Each number is 128 + 24 x the weight over its row's rms, rounded and kept within 0 to 255. Layers, rows and columns count from 0. Numbers have three digits each. The size before them is the row's rms in percent of the matrix's.

# down: layer 6 MLP down (transposed), 192x64, rms 0.151, rows 123-189, columns 0-63
# gate: layer 6 MLP gate, 192x64, rms 0.208, rows 124-190, columns 0-63
# up: layer 6 MLP up, 192x64, rms 0.208, rows 124-189, columns 0-63
down123 105:128154115124134116135085131126154141161117153105151115134147154157146109173117166119116132115125175060101130099132150137134086144133131125153132128104166124165089158169134119148149118131179100
gate124 095:133138117104154101107148127127144129138164185148105116141138179125136133139167076132103113155157134126172200157132124162085133154162146126171135126130120135135149135101135131145130139142137156
up124 109:132145125122094124101107127142075077174135135123099143126160113126178119139099130163130112150121112109149149073150101178124124170162099097138136112138125133140154137127114117185127118125120133
down124 110:134128159152137112114160114094156105106184177120143121108119108148105136116101101133122164148093130150147137112158095106113132106075122109113129181083138127113152142117114166149114126152097151
gate125 083:147125142114120158147138126167134128165117143156136082128079120151115101120152099193126146144110142100126157136111136099148130081121122157166107116164139135138159076109099128140130124115178126
up125 101:147119133108104143110124149132106101140137155184115114107107093146113118141122153188128139152101127119120109133165113117083140108101120138132128126149160086119191112119092101115154187135110131
down125 098:147116131120136103129137103146161083127103098139148124121132126153174154108130107141154090150106111095137085144126065125116152142128134173103151157106078151126148131122121128138118155149066141
gate126 102:137114128149094110078147118126135111120156136101136125139130124152104155156144136107173103181132111117145089117121109146124118112162116070153102105165124130126116160088116108159105136080173126
up126 090:142152128053149159146124148146140092105106106135144136152129131112142122153113100126101136141132119135149066095143163152171100147183127143109136132087113109159153135148147133141157124143120099
down126 091:123150130116122114144100134123113120080135152159185114082180114096107114151090095136113094094112147131098127160185147138120115096123146114123145080114138115122137126147123125097147147109135094
gate127 083:117111118095148172122154120087125142131167177100103140153093102147130139156114176106154120153149094133137109094135105164088162149115150122143151169165153150120137131149120138151143117103120109
up127 098:128100121119163129140099162095144121121079121121116156106111143160133163102155135154112160172103102090119128130145113119120133114116159141121106102109094118134128099152159134105209134127091110
down127 083:089150165144090102130124121147147116142132126112109140109159151088142106130142121155116114101129155172152115116148164128124081098162091127128117091127109118115083094109103091090121123149158168
gate128 104:070114126139142089112075129103127109139140127097123115125093138117140089102125178103107107108127117099133117166131174125169161127145149128142168156150105129135071102132153112127117129113117108
up128 086:090147107126149127144099160128110126097112187146111130091130126114106126104064149105109095124110124148118159147159171153145156154148120110101129134151149106133090116147128137096164170114112109
down128 102:171155121095117123129173143118156144111101140167169108115139091140147131140139112114135107143128158156081132100155107161076128140109138129096100091105161161135166141128133111160159147149114114
gate129 096:119114075109148156141143140157109150118127094114163121146148154126154133136104120163110189136121124153158105138131143161131143163118118153109131126105134118191120120133143166086083159112135168
up129 090:120143127084142119185113147110188131129135127133140144131099159115160154132125103193117130154153169141121118129110119096129153111185128098146107143146178133139126126136148129151102121088116108
down129 078:128078094175150159078140129139130120121108126138116148117135116142066131116154107085092146162150098111090103140112123080119118143112133129093117120134125112151159155146164153102130162136142124
gate130 105:125205123144119173181103110118129171135119093086135129131107138130145139100158138117105120107161109151110099118153125124124097129155134113112098135170116158182111094126145112099137122127128139
up130 103:174121095114128180177111087107130127107116107090162145075081144117142139143108115112126127098097117129160112115157105099109128129092133137092110132123117113110104104172098112115117124099127112
down130 080:140076103106127127078126094112080132106139119108101112101115145145126115142105111150121155121112106084108164134101156113124140162101104125155147155139122116171113167140151151151172148100148098
gate131 108:143134077140121135141093139112112093107106122183149078177127139119121152115140136120126137111141099114131130132125118153123114105070136109124138104117142121122104091091147083093186093127125151
up131 105:106096105108152120084148128130137126157094129134114158134146134168168064110126163151101132123128153154092154144115105138159086148164138126118120110165104173120151114133140145125098141102092141
down131 117:146111131182112150140109094117111127144182136130145156131112127167141174118126116119134163134135125115139136123096150140136168092106080091146176157101129093127165114152143106112134178144127130
gate132 102:128129068132112091123096158132139150132163126140150104121105132111104111128125125119125167099120133155103119090117118107164083112098136138105104108116134162109127088169185135110089095159104136
up132 092:128133174152148167129154127153172089119123132098108096112126122086111125122165106106151161151140101153139108105087172125107081113131112138100141145140143129102132174107134141163153158099129133
down132 084:155112141136123154154110136119140108132105171150123153158148126119100164107121136141154116142151159177156134109170132137137188102128096146146101117149127158096114083106097113081093111139124156
gate133 095:121096112123106151131147125124155121108128080093154119152148126127106059132107155110150126094133130128122137167125187099156114117136141106087167146126129159149154161131145127100176117125093132
up133 098:109091168116106126088111157107082138112148097127108088175137117143167151130135092159174131127157140168143105102139133126122144109128116139135150128106105099138107069155136142149145163122142119
down133 105:109123116159126149145114175093108128125154149144057136123115121113144102124144148127115138159147127117123148102130178161093182177147139147151115110102137152101112106168128158141151130125157149
gate134 100:116094128152101075103154097160115144115110115164115120070160146113102109105127123119122096128111106141171091110121178150097106099160149130136099131139086109139107113142129130161134130160142123
up134 093:119106132145168140194116149138163150149147148107119153145136181117112101159124131097119169137133088131112158074153117102160135177123142135146165119146163129127131123164112152144131130131125102
down134 091:167119112130107090110110129088051141115170123101111135101137110108110095123100135148113133158079130092125120129110102138113124110124153092172107106148117132148128173140114154122146128104138095
gate135 088:133145143084146130158142161131180151136145115109123109085124118167141097122101102158144119129141119150151110153149148129117092133163090137163137141153089159114132124113087146140146183097128093
up135 098:114149098130167153181135114104166095162159146094106144158143149121133127116144121139143196140192096148130133121140132138150133151129109154114162128144122137178142129117088140146128132099132130
down135 074:132134086135117116065111081131094135094139127107116111119135119130136096156124101116113134180104109091122114140069138118122118149092161111140158122105128105157117147137176133149166161122150126
gate136 102:129089190111110157125131100126112105110126095144089092099172152118146139120148156136125120138127115126145160115152138101078151107143158111139116135152144136139076114151108150098089173133107112
up136 102:135153100086117065155109134137158148150093099135097116126150117144086109119145178116078146147163123158129146167139129087100120151124144143134135130101154116116106107117142116119109168154105124
down136 104:142081109161154104128165145101135122152104143094105136110122124128109125110133104128163141117111117163140125102102112108135159112171105062135115137140087140113208109129164124124126116106125118
gate137 090:133126092138099155127146146076175138082103163141106164135111110133153137139154123132080153135115149107137121151170143166140171130103134118144098101152130151151086125117108135113121109168124095
up137 093:158118135120137133108144154158157137149127112120148094130121124140130094085172140137138114163162095158112115159090158072132109134109099086133134106142112141122158119091143120141153088100177151
down137 109:160120097165100149103142156085109173112096141122093131136132112119140117133135182131143170119119127117123104149164134126200148145138137101134130112142157143151137126144144138130175106137147076
gate138 108:107147133115133157145158138124117135106119131128150103132144106097171165114146113137091084089174126157116124137088129119143169098152112119170095106174124160135113130146095085127131121148098091
up138 104:118138155136134166179132154153073181103165146143096104145114093154127136122101133138122085078127116122139137108134128100087125130136144096116144141154128152126131150094165126116162090132132152
down138 101:145151162158121127129114139098164126118111123198150150128116096174145090105158132157116094178142134097135131133106159147133160112110123115102131145133153159110123103162137150163130172133100122
gate139 113:178146129123104103120119112088153145155103115124130097081176133142152075145107159121171104147127145171103140157109153146092104129111152103151146119124105109127146139135157132141149102144111091
up139 110:119093103150081115183116125093093084155136150137136141131128161149169131133143173165138108123148118164167133111143131162132104158134126081139158097161108124138126144147152106116110115117105114
down139 111:094107144138118140104129108102141119144078124120105098114122161104107126161127116123133096093159114126169140195149094144111136128151119148107152103144072075136128145136126076110129131133133105
gate140 094:138104116138135123142162096109121196131099103173106131124140130122159100131162106163114175107118069110138101104116127122129094097126130113124139144141114127085110149115155141182137112148122102
up140 115:147165109097128133151135151143107056154164109125151141127154155091165145138129125101148134114119119170132098101180120127120146122119125109133132110125147171137090179133138091095117113097114138
down140 109:134153132053112152128080157161132119174136099131167146114151147147164135126113153120108102112089143158170087127136142138128109144133124135150125129125126151133138149066120086094125130127131118
gate141 078:133129105089155127133119124164119122128168112102162141122156103136130132142109112097135140154162154161160092121152138115151160140119129129156182160150139133118131159122104129189163084156097098
up141 093:137141140110099111130113095114122121131073130128143135144123170112114134110161159150129133117112124081094144142196124152148133114122149152059098128150140122111121118115153116081128144084168124
down141 082:106134101132182133167113160111154129139152132098126169139151132153120160122131149093127136116120140162141131082164111141147166169144118104121105124156133165109123114114083121098099068124116107
gate142 078:094095151127112086087159166118155142130170132127098151136172125105153138175114148163145143098143098122137125148124108112110095112144095130143143094120143157070088126111129139142142116138115149
up142 096:140181123135129155134135083082089154143103105099132143112071153133154173116109108154118104107142095123110133087123114093131137135120085133094107122155158120114093135154143150099139114130124106
down142 090:093104146098114118142132193144182116143156114116123146109156129151137160108114154135165117079127138120090106139145093142142094110106098139147122106153106170092117102106131120113097101114106127
gate143 085:120106100144158094122151143145136131119108122171111120132137161127114151114158096137148120123157105126114159125090148089157155121098178157103130111137174124098151106118133140108188095091135092
up143 099:113114116138154115122126132155121167134117118151108198143152177130107118151114125132155114092149156111086130150136119143130123154103132132106127105179119074103159116154109161164124103090101140
down143 112:079143138111118119119134099136131097137155129116163150083140108173144129129120116108151093133090104146122121119172095164120096113132134122134174122137104111135151094158136103153082151125080169
gate144 086:145147098081118146140137092164149106152108151130131108086162109099110120148164093142155127104125087118174159142143125142147102140146148159173097105096100134143135147122151150104128082124139127
up144 103:144129077131138128122116140140086113155125126131119131190158167131177127130126158159111096148094102115135126137164097182133103139093161128119138155113100097152128124175133160118118123120109103
down144 114:123159126159155125144174121133147115122104138107161155117152062106101129125159109089118161139163115117120106128135063118151092128083169148113155121090116136131132136166109127115130111117114126
gate145 106:161074120144148121132126119110149142124137099127148107127153134123161098119111108127102099135191136115149129124101138142093183174097132113101167125084150128128113145160148089080130135105127117
up145 105:152143155123131148126156153151108071124115141161114164103114100107111120114088159118131116144062171155131120147120139139154099109142102105115152091122106132112117158139153145154095090162154132
down145 110:158131110142119100143134098140165096129177112127137149113109114102151164151087132166121132148101138154161153100101114083126120088119124085122149100149143117143145130133134158176162107119162161
gate146 116:126106099102170094116096133138130132156119113133109112094136124120129099101141184130116137165145126106147170104135191123128134181185121116149139151140106127157090122102154147130148119102146112
up146 123:102099136129092107127118081126120118150161138135162123120096176123124104100156105107139140170122147106142157088153132130088131070144124162123132103118092092134110110170170138105130150142121129
down146 125:129087132116114129139103116095117151148127135167140130145166164144110148142135080125135124121130110154082092136125060092125136091120126149158149119141091102152127153127146149124162174134094159
gate147 099:096126123094140120140110128149121105109133155101086126121152142145135137049135169141102140124105135117140127126095107137137143120190149095107094132116109156107158079161126120135143135143179124
up147 087:122107121088086188128166122132121086147107134150179111130149164133119119083128112153132167112138160138111116093106143122084107129115102123141142116108116121120170162105160103104114119154151130
down147 102:124183096086127093107109154151138127122111154077139160143108099142129123141114118112118122119115114124155142136136062159130176129123119132121080136119094110084120095135126151164098149124098133
gate148 097:119124121127105122091138131109157104112146114100182087152127118113152139155160148104148097081149100121104134129120141172114121138128145109161115123158099160117123125135169108155169141119171183
up148 094:132114123137120110107117059115143165160123154131118135119073105122129104130137088100113174126157120105128162134175122133084101106145116125119099141180121098106106119127076117132141135105112126
down148 094:106148114163155124135118128119119142144149140113096139121109111087074123105095150144121152170127119120105116152141151123093187161159121134098093131136111110163121140065121149156115154110112093
gate149 073:106115145149124106131097099120108152112131087175167153119129111154111159161096140091153080125079158111110168112153131099094146101109093153101127150149148136120119146155151124145113137108119132
up149 085:132152145123131171152133145151155099153149171159114156163153131096097133138139122174150128108148144141094125124089128137156136139134114137142143139146123113151199093149093126179103150148132151
down149 084:195100082128120150090119148090123143128118144125081115127103154161170116142147149121096133141150137142174154107128151149144130154135130113176092125140156149112115137098145133112152114128160095
gate150 098:142178123124131092118125103138140150130123124137149122094099093136184108154140102122146145120110140128117107096117085105138145120113133084155132079110143162097121179099092148131123085136157157
up150 094:122130111115143138106059110136110107137136110111109118138104125160169192205138134129142106136110129122157088111129109123145126112110129126134146100093120097140104102147113088114157105126095128
down150 093:097110138112143177128096076174133114168109119126143104125140100164096129151159088135131115139084152128121116139093108112151102132109146117123127089156121134163131143104109120098090101116113172
gate151 104:145124132140136117124137160122172145175128098133090101141139096110127105126135101117135134105125074153126160134113126143161070137124102104099106105154097161116158129121168105080169123122131161
up151 104:133077096148100114085125122149145141167114101113143148112109129114110174145107092081082115104123094102138139126149117121084169142112127126161101126121153093131155157141126109128120174131101122
down151 100:180145107074158143130101113114154156134157160119105152116140098132129105137119165147124145168101141112066124131156109111160114147147155139099111114152124171158144131144141126130146145102131082
gate152 103:112132185152153130158152117135156110093086151132111114152136121129166143123114130115157131129117103136107126105162116105180102133098113103113144109123083153080133130102112161129178127147124080
up152 092:094124149110126149165103123147109146112116184112107143150161133142151148165140155097130094114112115122131150118144122110108126083131084125111140111101105129128151122065068107127147164160114131
down152 080:112129110139124123086102098104072143112128128116106131125105124128078086114118127134127138154116111081120172145077142153095155169087128114102145135125132096134122154143159152169160158121126121
gate153 097:113100171138117152142128105138126112110144135106135152116111192111135129098131129124121090123156084138133170138135145167123131153114131108155109122143085158140093084131147139124206104133118151
up153 084:109127093118155150105130163177105113135161107117120127193126138159078129165136109185113152147122109139114165145109117122149135137119089133143156128155146113114186137134140093114119107138137127
down153 086:077108116116122113183124157099105112153141170093159155113128118118183135084133125104141151117145132125172130146146119148113131134121101101115126146168139137148111111095106103092168092107141123
gate154 093:121165117131144085138139125117167122113131144130128095134137092156104069176120088144121108142140107100098143086148160126128104118143124085153165160102159110135156157131142123125116103142169102
up154 093:088098083152134140151126141127109122134092153136120131110112096084125135173101118167118120129133124135118146148070147133158124116152139176116120136149120116126170108089131131151071078140113151
down154 094:122103133111117143113068060127140109143131111104108129169105116161164135094137150120145141145101106169082151144168121125113141151108140101148134124187119133155139125118149136143092119117104111
gate155 091:127163115142116136149143139115151138136114138114134126140117091124139084165163106091104114160139117121095110140133150086095110136133189088127124078086094171122141139095100123089134129128138101
up155 097:108157130106110120128126144125135115119151195155151137091131156122128114142124167105100077150128146105121133167190133119105095168156180133119126128133139130139188097132095129131132125134141130
down155 095:128166157092143159126135129124129085144130114138152130153100155177081104172130135114109098173097135136107135111156164123116083138144150157080128163133138122122121096136093131108092124139132151
gate156 084:155102132160094149126144159151119112094124066093137099102129134101150153120153143133142099144172192138123175130123124117128092125099126145121127124113126153105100170148135114163124163128153131
up156 106:133149133089154123111123169128154131119112122140124083136154121127169099126164146147100138177126076113151145118096141111159142082148124124141131153142121134151175095131160149174146096137161113
down156 105:173139105134121118110141115130152115132124123146097113130125172146120118121157176180105117134135142120157136117127188113146177142096143128107143110116181172109136131114113161152144125150186130
gate157 101:151162150113111138130129135173130109135124149114157132104183118146116125102128156141149110142180097129133145118168115121125138155145149155158142129128114141144139132109121124120214112169161079
up157 088:126161128110145080109142141147111111141183158136147135092143119105134139154165194113110122157102105139121079116107144144104138134146161148115121121104075102145125141122127171149154129155116107
down157 097:158184129169151162113151157145122156132135088127124098138090131157126122129162129129128136113123103097089118141131086125153129092120159132120132135156101085133170140150132153131087115084088111
gate158 124:110100159129090127111128121111102137145119139134075124107115086162084117109097120145074128130093142156154163133127131108116137114162158133136074168127130143159121163100138110098111129163107107
up158 101:142124153150130102121124100134176138141147135130086142148167122115128092106158096124136098163118139184100113090127122061148190147133128146147104115134128146116138128122168152136129143163134115
down158 106:136144135130164123124152106176100148126097130136151153109096157118080147175130117109135182127116136106164143170117087134177084128114128130144138117091125143141145119094111126122146130090156099
gate159 101:141097115111120116133117128192105149123158104151137114135135110114110146133145137161126224106177129151152119137109117119134136127161158143135137137178148161106143097145122119118094115137103133
up159 109:144144095108122093100117142109159135146156155161159119100153143107078110152081119094123100129121162126107104119134163135096094164125152127136110152128157109171111140159112105108084123106125154
down159 089:130146142161138116114142070114119092097128118076101150101168131118150112099103121143151113140122118053109109137107115124147104161118117111141150114129132138155111154105173159137144146121140082
gate160 062:149142097143127095106172118181141171115095087114120083143130112096140168150124160130112100156123113146126142125106200124109119097122141132160122121144105151143136123164131159150125130127160111
up160 136:094126167131112163144150135127123152123147114136171177156153129141132122152096155138142157119122161159101132131145106123153118139138115166122171143141116116073136109168127179177117139145087146
down160 150:090143165110164129146136128149148114122120123137148152132134115132124125094101122127172127127115131136098085115143099143110146139101142147071158138118111112089124113188123160132082139151061145
gate161 078:109132122122166144116091147104157125105136105097074127138138137130174120117166135138105134109117092097106130116159104126144093127154142137121128154130123118134170119139130092110139195058124135
up161 105:121109086110130141157148119121180114125142083148085095166142130118151130143156115188141159120109093092103155158174150153117130144122096124096138095136137131111128136104112148106142137088125135
down161 081:076153123121130128113122106139131128129152155138139116106111111163095097128100122144105141156121128080096140156114141141099142196130122128128156115114137108161092140102157152181172167129155144
gate162 110:156113114148106112160147142128142129133135123167138093127165113121125159077110135108123110144131144141126134119107132129129123121119152060147129099114188178169156147115110133130076129121130072
up162 111:137116139089095116141130171138133106121141124123116131133092157182151143119128197144130108164113147132141140057109124141097133117127151110133093147137116142135125107075122164127122088118157148
down162 107:127108142078160143128111154117109146102104113116102125152081123153088085105176135135142093106151115096132123092118111145119109129145150151097137141152104144087134098149168131140183114103128136
gate163 094:136112148149142148113139094065138137143125161077126133107141153154085107142171127124146123140084101131125137122128092126137118098125135139108140103147126105087114073121134131126184170111116093
up163 099:125119119121163141094112148111136137173162123149139132123152144124112136108108143098086153149091141165131107138094132135121091171143088076102129139145153151143177117174156139130122121106086108
down163 088:110151110109089110134112147141118144140124141121143139171133120151147129103077213155125112122130156130172104136138113092130134120160106111143113150122086110128104131114080148087135110085131121
gate164 108:111143111141082100133080092147123108170117107150106085148111129146138152109165114133122146107142091118161139140144139099096156105151108131134133163156114093154138198141117112108110117150145117
up164 109:113157117088153139156129116137127097163171159140105147136157156152146181122144126131128100129158105125151146128126109103114136125168104146114139164162126104149103193160110081154151110132129118
down164 106:149140137121122118120104164142120124132079129171156147119092127105124169120140136137130161132142146093094139116157115107101119100062140151112100142174117124122173184126099137151128132109089119
gate165 096:132154159098110171098142135089094134126113135139092131151113115112141131106142151131121069121122113160153134128125157158114138098107089077138137128141076137136119128092087090152141157135167121
up165 099:127149143154159164112149091107142117095114142096159138172152091114168150136114101119167113144127127125137128109135100107159117111101132147166140125112159131098137175154099159167132134130075105
down165 095:095117145135134178111144087107066142112179125130142119162148130136161133130139120112122125151085096119096117146063136088129151126116146131133182138103108110151120150134133110137133150123115091
gate166 111:109148151147138132149148155125126162118149110099117116146126089113126108156142118120113146093140102130120129144069141132129185096127131124137141086124159145169117103086157132099186127118082162
up166 099:102136141111132162114102139109094178133108133100172114132115087119100083166119136091105144132112155145139145108125167127109125128101126112101136111168142119127167132127143095160137149136057145
down166 104:162151156151119127142129134116184092155150116156106150091137097170121164123090145118119077102125126112099091136131101131100145101146137128135143172109116129145128162113095122132085153131090116
gate167 102:123146113128067067095152140107097128126101146153122115104082146144123150121143149160100129135103126104133100112134116142120108122120144081132095105123142161171139120068169136121124151119116151
up167 091:141128091159146129145139125129149130131156105119157131124080107148169162133126132151094099133156156151128178152091107102081182120077126138097140135165137103110155128107112144138135106117152147
down167 090:162087153076113125113134120105118129141092138096103123124091142116157094160142126137118169105154093130128151140081112099108107133127141166148088146112135130128125172132104106118140175098104096
gate168 083:091136114110111146120158096123135150138135163122140109142129170110176113139113165154146137126148168089137145123120102090132111166157132134150138113144072134101118140116159088116108116144186095
up168 119:146123104130136117136120130104144123143159111106164167082107174134141122122142153110124091186106164145135083107148094137129121135114134129179098130132176099141119120168081138095115138110125140
down168 109:157105104162149106136090179099135123140148118111171106117136161139129116115145154125126111131090132154150111137195132153129124131131123121126129128091146130144116091139054163093088126137127141
gate169 092:099114120102157118061126132130148130150129121163126128169161092168130103115114126117145157164075151138122138140116119149141137142131119133158172135120119130096173153147094157168125157148093130
up169 096:112137135121116106074163170122126114125149147173083105175164102092140124159144153148163107123148150145167141120126142130125123121132153129139158146087124116102174155106098089134104111132123110
down169 080:082119127146158156081121102158131142130104112130156124114132098143142106129108109119115145143110109063090112159104123136131136156072141150111146125107135116164123155143149178168149170125125125
gate170 104:110139122114085131129154155123125141128146113185148101084182172110136117082167099143115120112175096109126167150135134121132130115118123122139109113156084172150153142129128152101131139158125115
up170 097:119111132128140141144140158135130103090090107129136150153123175110105120107160150104065087167138111189127101146106095153110138099154145128129113161145130104093151160121140141126112156151151128
down170 098:128154139120120127127107133160147150078110117109114185159126079147102147147159095113116147154182125173122108119112119125079099124167140093103116146138093121119152104142099106136135128154114133
gate171 112:132140119113125147129140128110125085148143155092119138140157120103131148123159140118113078118163153138157129195104177112114164094169111118120095092122149169147145108114092108128100095133120115
up171 101:166119097123132134126138114169127144102110124105128119125136110139119095171118085110095137155144071153141140135140160089105111079112110116136120101100127143142155109121171156110122188140096105
down171 109:095121117103106135139115144096153165128128114156143127143106166119160152149126145141149132082124152114123094090116104109134117133104139163169148197139134111121103171123117124123192126115164120
gate172 110:099143126119106072143120165186156150110165120137115104132149118123134110171152109104083166125114088118150130134138122104104106160161118093156108156104109116113122131141148099102110139110160104
up172 115:123107127118137133117127147114134180097132142083140139110092119146093120133094115130140183150121156150151120156157128111174136115081114101102096106143154152084134143102095137157114164122092146
down172 115:080136148209105113122141120140089182100136128146092106134094134106128101088123112160151118121116167135118117143133090102120144135105120134119084126132165142130124138097144114143129110133086115
gate173 083:084120122097123112162128154110124141088108113159132141107131117101118161114126138135173105096124159112103091132113088136111102123128128100123113169154054117129119078138087106125124115140108156
up173 077:156132116170105111168148132145156131121111110138101077129133111109083136100157141137118106138139149091128137130094157132120116155141159087166098132127105170119125140116107098087122081132181131
down173 086:076119140092130140133166133141137117142112125151138147124130106168108108113109125121147101141135107144114093117165052141097145149111123128110136127133108125130143120154127134156074148137048147
gate174 104:151141109132121110140067104171138137110119131126118107132161078120113126167113113140100121173110113114113153085111139165147077131095135119098126175137145128114107157135111135143109149158101085
up174 091:151165162089112153112086094145111148104119130144178124135126114135143125154137157158097176109161127114140120084143110116102127173122125135147120126129138113101130094117139159112080105136182138
down174 096:111148156153155159089142129157142150186089115131124126119133164084077117099134138160142111141166112148108130118145151140091124160151119144082149148117140146127109157171136097131160145134129141
gate175 078:131153127091155178107098109112090109119120132125081116180120118154120121134128100146150098108147135136119141085110144108117148154119087151098118135126075167155105137149110137130160169137095128
up175 097:120068099133151094113126144140099081120142149149132157097151123155117134162125143153119101145148091081133131140087128145111105125155143148124110132132196093128118102119159151137147118112092150
down175 075:171151153109106152166138162109107136120123158124147138148137165112139118138146166138154132111147143163144148125158134121159090117173130126148106100172097169109123115157110090088082098130131113
gate176 086:122155113094087145143152160143131166114102126125121081141167114153142087138151171132138118150124169141166149152126144127170122137167140140109083153125140174098148111117115102106105124144147155
up176 092:110096116158122119183155128155165113115089121167171138102134146111115167141102115140096139189128154146136148136118163157128126151118082162123114118146142123123126122146175146131161123166127118
down176 100:159150170086106113115111076175161126168147147127151093160129117114142124121143182147160142095123135119132099105170126105142104130139154106127171161128094114097132115139149140151114140147132125
gate177 079:148144151127127135117177091092128133091113134103173138172104117171132095117122169096136129134109112111105106146155107127182154109127157116153152110135130103164137165115136164133097144095144113
up177 094:120121138162137138100145155135104134116039132111090117113112134145080111141122109119152157142134130113115129161163161124115129096112112117118085149147149104107154135066116111129124163096125142
down177 093:119106135134146109100117151081082109108122103137106135085120107124117105135058120148111132121076138111131121108160158145082141156085112122112129114107128099081128128126107100106135155134167113
gate178 109:129152183127141139135120142162122137147178124135112102122099118131116095171162146122136163107146156112124134131110152117085078125128114123137090162118119121135128167105170186151086137139132152
up178 096:134129128132140132131124121136105155114137147173172106133164173148169146117124105111131095119093091117160157144116076089119138116104130133154150154130139093104163173160140132102084138099139108
down178 104:148150177145146110120149126129136102105167108119155132130107115092109114164185144136144145139153158132120143121125156105123072168144155114151124122111102145167139101126175193136122128142129136
gate179 094:096156131138115132123111149136086128141157174139114110119111138202105131149140108149126131115124087156089146136143153101125101128109103129133158086099114128108142139163142151148138120163092072
up179 097:109127110102139063158104134136146125156104146161094100135131112135154127117098129124133130124160159132145151068111097084141107108122082130130134142117103168128131130093124133099110124184110096
down179 084:142119122163120162103119113105127124101140115120131136101098115143129117158139139145132123170123097098100141152106179104130189109110134148135152070146133121127139151177149139199132150111142138
gate180 090:098138113145108144122101115130151155117148117139096073127142138148101133116102123153119145151097140144100121146127118109155073146113157126154072170126107122119131175081164131113140165165128153
up180 090:116150065127112168132138117130158147101116093095162119129136100119139109114150178149120141115155112112174106124103110110149140121086128131127144088076120164149130116143112099158134094103149152
down180 096:146130138129120125136122101155138112135147064098105127138131146116124152111106071130120144148107123141121146134102116130158094168103141124205088168110107139083164122120152142130098142160123131
gate181 089:140151145133147075131142090144116083164149112129170085138172129124145097135134128108124181130146100110118117137087155113081105142151097157135136119119124109129146126131136089087149097128131097
up181 100:138175168135133127147144126120097105119078121142141126134107168129108144129128123112144093129107115134130106083143141086133150088137090169118145119106104144164193131148100121095129152095164121
down181 099:105160155110121130122144113172140124138130107079110140094147137147125145129127126090133089137105141152123113086148089100107128102181111153108106112065097101135163145154110130107133154149137160
gate182 085:132127148131110086138101121111156101145140127122148125094138115113164156120075140145112120116131136125125161096098114105118120156102119137122139104059124069106077105165095099135108147138159123
up182 088:158165112144148164070111093097113162140113134115107150127109126165092148098138149121143136173129127171121108130102145150126160133156160094164138120183110128139119116138104110123088154119142128
down182 091:150165144121104108145109107110146119095112091090150157141142125130159095154149152146136123081091137141129104144097074149165106115148131143102148138114133132084119079167093122137129092131134142
gate183 112:119183104159150142124116143132122147133119094131122125180108135123091132091131111142080156165183084160119127141111141141168137110142126155175132128115145163148124100094136137151142103119099125
up183 106:149087137116143135134087117159098125127093111139131119109128111136141146143120098100157123117090155094137095139088111143124180079146102121122097136136111121106138150150116102172143146197121101
down183 103:158094088113113156124159114129128171142141131137132144137123158113132179148103084166117157106117113124144123126121106092145102161115106157194141099113104122142149102139125177080123121121137137
gate184 110:188131150086104137114166077164132126127125126130168085109155147088114116196161112110174125104134137126105135149084112108129115107136111146110123126142149092120136158138119116130133138130119118
up184 110:103102154107142152150128125123149156088088145125149091104133073121135112131122165100115138138135160136134141118151146115130137094144154088113120175098109169078092115145138164150134124150163151
down184 118:104083150108127139125091141107133145089165110113096124125130123147179105103118171169066142126106127173150114136141158154138130141115125098141109146110121172119130105107138148144149147177119128
gate185 088:118156140162117142135141087109127137127172078128114133157145129108086127097132124156144167096138122119101144126129153090123127138149153149111137119164112194129127145105126081136144068108101119
up185 080:075107133147156145150169129120098115132129120130179148105130177117142097131077095113126128140116098118126157167115135152123119113101097119119141064102147110140103145125114085140122106095148145
down185 098:146145134147156104109120158138153144112125086082123130143161150181094131100130111140112115077132133089101108140123124120115095143161132126129138122188088168123134130127130082091133119095102118
gate186 113:090163132145134144128127154116103155120121138162092093139096121117103090105117150143124147128142062119147104169146168154144128103128155117142093125120108124124112121082184138158169119146133143
up186 108:166166154075126120143182126127123139126126114089164125102146148131149114133200088113129160142111095148122119147111159153148162114115137117134147112138125111100111172156141152093151134138123131
down186 112:106094129145106111112120080121141095142109143159103083128126148068096150151099151154129106124147118131188119133144082098148108124138117152158101124141092139146134143135146100147130100103164112
gate187 091:128087127155112047160147165137133158123150147164149144107147136151133129147155173133097124133128074094137141161113107143138123098162148144158108117121132089104149106110132106110137116134124110
up187 093:130120100102148081121096138138133118144130117090123147071137125160116138153123162150123140126125145080100128132142118172161082125155165127148149114135137109098165088102142157162102105124109164
down187 080:117147133134134129076152045141151134138107123130130093084124103151099108135124106126163133154088106078117129124105131137093133137088147135097137121123125122119130150129148152195124147147129133
gate188 121:164143119153132134129075207150131143146104120114108068107131124147132123146132107096109111089093131134154122142149116158114122141150138140105145110155129140158128134075142168136137098109146156
up188 099:174145115173120138103103151102111114095115140147109077120130117111121150165139076109120123106107141147172117119137119150097167103152118136099186103136161111111084153116135157144125134132134117
down188 128:094121122116127125124148052118130146152151122116132197127120159115145130151131143138119157154155148093108166136075149092145103134104140110169091152133112147117142159130124098120122137126132090
gate189 100:118128138111123119131192131103061137141093091107131093113135112150104152126114079151118114150136154151103108134119162106133135107140132124125109100110116110139092162145130140133180155158174145
up189 088:143132113136125130111128125129083084150138106126104126121150109114088160157096099143132163121090170071101100096129110109116156113134179138123105100144125121123123165099079131143106126156154145
down189 109:167161144099103108129173150119112124126080106110181120115123088136147145083129132134134158133149108167078133144169113089115142157106142159126134127146112094081122105154124127116117116126103126
gate190 095:090111113146122113110083129127131162150107133089100102144123132102106142142152132124125078184179127119144137157114150122121107131156106106105105110183104143144099137167134134147087162155137134